Each number is 50 + 10 x the weight over its row's rms, rounded and kept within 0 to 99. Layers, rows and columns count from 0. The size before them is the row's rms in percent of the matrix's.

# layer 5 MLP down, 384x1024, rms 0.12, rows 160-185, columns 128-255
100:42 56 52 39 43 57 50 60 60 52 44 55 48 58 56 53 49 56 51 59 29 55 63 59 44 55 53 49 48 30 62 59 64 59 57 55 53 48 60 61 60 39 46 73 51 47 38 54 50 57 55 51 41 36 53 54 37 53 50 36 48 51 40 66 62 64 50 50 45 42 55 35 51 61 60 71 62 60 58 63 44 57 33 65 54 58 53 45 50 52 39 42 39 52 24 46 45 60 48 49 60 44 55 41 53 35 56 52 40 56 73 44 47 38 50 31 54 40 66 47 43 38 43 35 42 40 39 56
104:56 38 49 27 51 45 57 55 43 65 46 59 62 58 72 45 58 39 64 49 40 51 37 82 62 52 61 40 46 42 50 41 52 57 54 59 23 52 65 64 45 66 56 46 43 58 46 42 64 81 42 46 33 59 60 48 46 49 51 57 57 54 60 45 57 46 53 52 57 47 51 36 49 38 39 66 53 60 37 54 45 68 60 30 52 47 47 40 64 49 53 67 61 44 42 70 56 40 44 55 32 71 64 62 54 60 53 51 45 47 39 52 43 50 58 35 48 49 50 54 44 62 58 41 53 43 53 35
099:46 49 41 60 48 48 48 66 30 40 51 55 62 47 38 65 45 49 49 44 64 33 59 53 53 60 53 55 55 46 45 36 27 51 30 42 42 56 53 52 54 40 27 38 48 44 41 40 40 35 47 50 55 55 47 44 41 32 58 55 53 53 53 61 62 50 43 68 64 24 52 51 63 55 49 50 42 55 57 48 37 43 73 45 40 40 45 52 45 31 50 64 60 56 75 52 47 49 44 43 50 41 48 48 60 44 56 60 38 64 55 53 50 42 62 57 60 36 49 66 35 34 46 56 61 67 62 29
098:32 51 40 46 50 36 68 39 55 43 55 57 34 67 56 54 54 55 40 53 49 54 67 53 37 25 64 58 57 63 62 46 44 43 58 43 39 57 66 48 65 40 55 31 61 56 70 61 51 54 53 52 55 52 45 46 66 47 28 59 68 38 46 45 55 54 59 58 56 53 53 49 59 63 47 45 35 46 53 48 37 54 57 42 60 52 50 57 43 61 55 58 30 45 51 64 49 59 55 55 45 49 53 61 33 38 67 45 68 36 44 49 72 63 61 43 31 47 72 58 35 41 35 36 40 50 42 33
096:40 31 52 62 37 44 53 45 46 63 54 77 41 47 44 53 40 51 47 40 48 56 56 54 52 45 47 60 52 57 59 44 49 46 58 80 40 50 51 47 39 49 52 37 55 48 50 43 65 49 70 59 63 41 44 56 49 51 52 59 45 55 56 66 53 41 40 36 64 51 54 60 26 64 59 56 42 45 47 49 32 45 40 46 45 69 31 53 45 61 53 37 29 42 57 63 49 61 53 42 46 37 34 52 54 51 49 36 41 44 32 49 42 70 46 41 64 61 39 59 57 66 47 39 57 46 31 51
103:55 53 68 60 83 42 58 58 68 53 58 55 49 66 55 55 32 63 57 62 37 59 24 49 44 46 39 49 55 51 56 38 43 48 53 58 67 46 60 52 52 47 44 57 63 41 55 50 43 42 60 45 40 38 46 43 47 61 39 46 75 43 29 63 65 34 48 50 53 47 23 57 62 58 40 41 57 45 46 40 61 50 46 36 57 54 43 43 40 52 52 37 44 67 61 54 47 59 42 43 43 63 53 45 59 53 65 56 43 56 50 48 41 37 55 66 52 26 44 53 61 38 51 38 56 44 52 57
100:51 31 45 52 50 66 46 58 58 35 48 41 66 50 64 49 28 50 56 33 47 45 42 50 47 39 66 49 53 50 46 50 53 52 46 68 40 36 62 62 47 55 33 33 48 51 34 36 52 48 45 38 52 45 39 51 35 51 43 59 51 48 49 66 47 49 59 38 27 46 56 49 49 53 34 68 38 54 55 40 65 55 47 46 52 38 63 53 47 63 53 70 70 46 50 52 52 46 54 57 47 35 65 42 57 35 34 53 55 54 42 46 61 54 58 65 45 62 58 59 54 33 61 37 57 52 51 69
098:36 65 50 47 57 48 38 50 66 56 42 53 64 68 36 51 45 64 51 69 34 47 56 50 43 55 47 45 50 52 51 58 68 58 51 49 35 38 54 60 37 44 45 43 47 46 51 47 47 52 53 49 34 42 62 49 48 40 51 50 51 51 52 43 53 43 54 45 36 47 59 30 60 51 62 54 39 46 57 61 41 50 45 65 67 67 46 51 50 55 44 44 47 43 50 64 56 77 48 42 65 44 48 52 52 56 48 49 53 62 44 43 49 50 47 54 57 27 64 37 46 50 54 57 31 42 56 41
096:63 59 38 72 50 62 46 57 54 59 26 39 78 46 53 73 45 40 37 43 40 50 40 41 36 53 46 46 56 43 40 53 49 60 44 33 40 49 63 52 61 52 57 54 48 36 41 50 52 55 55 55 49 52 51 31 46 57 67 47 53 54 56 63 42 31 62 23 54 43 54 60 55 57 43 52 26 55 45 51 61 45 57 58 69 79 64 42 51 63 38 53 65 37 52 34 54 42 65 34 38 51 45 40 43 37 50 33 51 56 48 43 49 57 53 69 59 32 28 35 46 68 44 42 56 39 50 40
104:48 62 55 39 41 63 64 62 53 50 60 46 42 48 34 67 34 51 35 48 41 28 50 54 63 44 56 46 34 63 38 58 48 57 34 51 33 58 49 50 39 30 29 46 59 70 41 59 61 49 69 41 57 41 64 47 52 59 46 60 35 55 44 58 58 58 57 55 42 57 53 50 82 55 26 67 45 44 51 51 53 43 58 53 59 56 36 57 46 58 57 70 48 54 28 58 47 47 48 49 50 48 55 64 57 59 49 51 49 67 55 57 40 36 44 44 48 34 66 45 61 62 53 36 56 50 36 58
095:65 56 42 41 39 48 55 39 56 47 50 40 37 69 37 55 67 68 37 59 67 51 56 35 35 51 52 49 48 45 50 17 60 43 44 68 61 61 42 56 37 46 45 54 38 52 50 67 32 57 56 59 44 41 56 61 49 48 48 56 43 66 34 57 48 45 52 37 59 42 48 45 35 42 52 43 36 65 56 41 45 56 52 65 54 46 59 57 56 36 73 45 54 56 55 67 49 73 72 49 40 59 57 59 53 53 39 44 50 50 39 39 61 51 44 47 57 55 46 58 45 40 55 46 40 48 52 55
096:47 52 36 52 47 51 55 56 40 48 58 42 56 45 48 59 53 49 48 56 54 45 37 61 41 35 42 50 54 49 49 59 42 53 45 59 49 36 73 44 55 57 38 48 67 66 37 66 40 50 35 50 44 65 32 53 43 58 67 49 54 59 51 38 48 45 49 55 44 37 56 48 48 60 38 49 61 45 57 46 51 41 51 59 50 38 48 60 49 48 53 67 69 55 39 61 37 38 57 63 48 47 41 66 59 57 31 48 61 37 21 55 46 61 62 52 66 43 34 56 37 66 55 49 46 51 57 41
104:52 54 52 63 50 52 54 61 38 32 37 56 43 48 51 34 43 51 48 54 55 61 44 46 52 44 59 51 54 50 62 51 59 57 43 29 38 57 42 44 51 76 49 44 59 68 54 60 54 41 58 57 58 55 46 34 58 48 55 35 47 49 61 56 50 49 60 50 64 65 60 43 43 44 61 57 34 49 49 46 52 33 77 46 43 67 49 50 32 52 55 47 66 44 19 40 61 34 42 44 58 55 42 46 51 72 38 50 51 46 46 47 28 59 65 55 38 48 67 43 74 51 54 70 55 47 53 56
095:35 53 43 69 57 45 48 36 31 53 44 36 53 53 35 67 37 41 61 53 33 54 54 52 72 35 48 36 37 53 50 44 62 54 50 58 47 51 46 35 61 65 66 69 38 53 47 57 48 53 63 39 36 48 66 33 46 39 64 41 47 46 51 59 52 76 50 62 52 57 47 45 54 37 53 30 50 43 72 48 53 41 41 43 50 54 53 51 42 35 49 53 62 52 64 44 45 45 36 51 49 72 54 53 52 55 45 56 51 47 56 60 56 50 50 50 27 58 45 45 60 48 49 70 54 52 60 61
099:36 36 36 57 50 51 47 39 42 51 48 49 54 26 71 51 50 51 60 61 17 49 39 47 53 47 41 55 42 32 56 62 73 46 39 58 48 67 71 43 40 40 46 54 53 51 58 57 37 26 51 52 59 70 56 46 45 52 52 58 50 63 59 69 53 44 48 51 41 42 41 61 29 42 58 44 47 65 53 53 41 39 52 38 38 51 40 40 47 45 33 61 57 56 40 41 61 40 56 53 59 49 52 72 57 75 46 69 53 47 62 34 51 60 60 60 46 36 52 60 62 43 48 33 51 38 49 46
103:45 44 39 52 50 37 52 56 53 39 45 45 44 58 36 44 34 52 41 49 54 40 72 33 50 37 53 41 48 63 47 65 53 51 53 63 41 29 52 42 53 57 54 52 39 41 50 52 47 65 47 41 41 37 50 46 65 61 69 47 59 46 38 48 39 46 57 28 44 50 58 34 53 42 40 58 56 40 67 62 49 47 62 63 31 65 66 64 60 48 66 50 50 45 56 66 20 47 51 49 61 60 48 61 32 51 65 37 42 65 39 39 63 32 36 62 54 35 43 57 46 44 55 53 32 45 57 51
105:48 58 52 33 66 74 44 57 47 39 34 45 49 34 44 28 69 35 58 41 57 48 43 46 40 55 38 51 65 59 43 34 62 45 47 62 52 36 38 55 43 47 40 41 62 63 59 40 47 47 35 40 60 55 55 71 53 56 37 59 36 49 55 48 37 49 67 42 79 51 60 67 41 25 57 59 51 30 59 41 39 47 53 48 37 45 45 52 48 50 47 47 55 57 45 34 63 56 49 40 50 51 51 60 40 57 49 54 56 41 48 69 38 43 54 49 62 49 64 27 51 57 52 47 51 42 48 46
101:53 48 57 62 59 38 28 71 24 53 41 56 56 45 49 44 50 52 58 61 43 53 74 53 54 60 53 25 44 38 61 51 46 48 56 41 49 62 44 55 50 49 54 67 47 51 58 45 45 47 49 59 48 55 49 39 49 33 54 49 56 60 43 57 35 46 57 59 45 50 53 45 53 53 46 54 61 47 50 36 23 36 73 65 55 45 78 61 57 41 75 66 40 46 43 70 56 58 67 57 43 44 57 63 31 67 61 59 55 70 36 43 52 62 56 57 48 52 53 51 43 64 64 50 40 49 50 52
098:57 40 38 55 54 48 45 52 35 52 40 41 49 57 47 40 54 54 61 51 39 57 33 34 51 50 43 33 30 43 43 61 54 43 43 52 70 65 43 69 47 48 35 46 50 61 53 56 38 30 68 65 46 53 56 62 37 56 59 40 54 47 48 67 47 63 42 44 46 51 50 49 41 59 53 44 67 43 53 45 61 68 58 45 46 32 59 36 57 48 54 33 43 39 38 48 54 58 50 67 42 43 57 52 60 39 43 55 41 59 50 38 43 55 56 56 46 55 39 60 35 52 58 49 41 55 53 62
105:60 44 60 59 59 41 53 56 57 65 51 47 67 59 55 36 53 67 60 59 40 59 65 40 46 63 32 38 44 55 46 48 56 32 37 47 74 52 56 42 58 47 35 52 41 45 36 34 47 70 31 47 53 53 57 53 45 45 45 59 42 44 54 63 47 68 44 23 45 41 38 53 42 42 43 50 61 51 55 46 43 45 50 51 71 56 57 56 52 31 44 51 64 53 35 58 45 49 63 50 63 42 53 44 44 55 50 55 45 54 56 53 56 62 48 56 69 60 66 53 45 40 49 52 41 39 43 53
102:68 66 42 43 53 27 61 60 61 54 43 56 53 54 64 61 35 66 35 49 70 56 47 56 48 63 36 38 44 47 63 61 50 57 49 49 58 57 67 61 39 42 37 72 47 45 58 39 42 53 46 45 53 49 44 43 63 37 42 48 60 30 36 54 26 62 58 59 37 69 39 45 68 69 45 43 59 38 65 44 67 69 36 50 50 38 53 66 69 44 42 39 51 50 51 46 41 62 60 45 53 45 51 40 35 42 63 40 45 66 37 54 69 33 62 50 56 57 39 66 56 42 31 48 45 62 58 58
097:50 51 40 68 40 43 60 64 52 39 59 43 54 44 40 49 50 47 71 49 57 51 78 40 46 66 42 55 47 50 47 49 55 57 39 41 45 55 39 48 56 53 49 55 60 36 60 55 49 62 50 50 67 48 49 61 49 56 47 40 40 40 59 49 30 44 48 23 67 60 38 62 73 56 69 53 57 44 50 49 36 65 37 45 49 58 56 67 46 41 49 36 44 24 44 59 61 43 50 69 36 48 40 62 48 59 52 41 53 46 48 41 52 41 53 46 55 35 49 30 54 54 46 20 65 53 36 40
105:65 51 52 42 54 50 56 52 47 43 37 46 34 45 56 63 34 54 45 41 39 49 51 63 62 43 60 37 61 41 32 62 51 34 47 34 42 41 66 37 65 49 50 44 54 63 63 57 47 53 51 32 40 51 24 53 67 67 37 50 47 48 58 57 55 37 67 51 36 52 52 79 55 43 28 35 45 51 36 58 52 40 61 53 50 50 48 54 39 52 60 23 37 52 54 58 45 44 59 35 61 48 70 52 68 55 40 52 65 33 49 31 52 45 44 60 54 63 55 43 46 46 67 44 50 58 55 49
100:32 51 59 50 52 64 48 42 48 37 39 70 39 33 48 50 48 40 62 45 61 46 46 61 29 49 43 38 55 49 55 51 64 64 39 38 67 52 40 55 36 55 45 46 43 55 42 28 36 35 39 56 54 47 28 34 42 46 61 49 63 46 56 56 51 48 63 57 50 40 50 60 66 51 49 48 45 47 63 52 32 76 60 61 60 45 53 59 63 57 43 82 34 53 47 53 42 40 51 35 38 50 53 47 31 39 63 44 53 67 64 48 58 49 40 54 41 36 53 46 53 30 44 50 47 59 37 45
102:59 63 59 38 58 48 37 51 35 42 55 58 47 47 50 51 48 43 67 58 54 52 33 51 43 44 53 60 50 45 57 44 57 48 60 60 51 55 41 49 62 51 38 53 40 57 53 39 51 57 55 41 67 31 42 20 67 54 49 48 38 53 70 44 45 44 56 58 32 47 36 47 49 52 57 38 70 50 47 52 54 51 51 49 44 59 58 35 54 61 43 58 60 50 55 45 54 54 33 44 45 44 54 47 52 44 60 53 41 37 58 58 67 56 68 30 56 61 47 39 56 49 56 44 55 49 44 38
101:59 75 48 30 30 54 55 52 32 41 53 54 72 39 45 48 59 60 46 56 23 66 55 45 43 37 47 51 54 55 47 42 50 47 47 40 43 31 48 67 65 46 56 60 37 39 63 67 57 40 62 45 66 35 51 47 27 49 56 46 56 69 39 54 54 56 41 49 43 39 62 49 48 44 28 36 55 64 45 48 40 52 65 56 52 47 34 43 55 58 48 20 45 49 58 54 56 52 48 50 55 68 75 60 38 35 35 44 36 58 31 35 26 48 56 45 54 56 82 50 57 62 51 58 58 57 41 40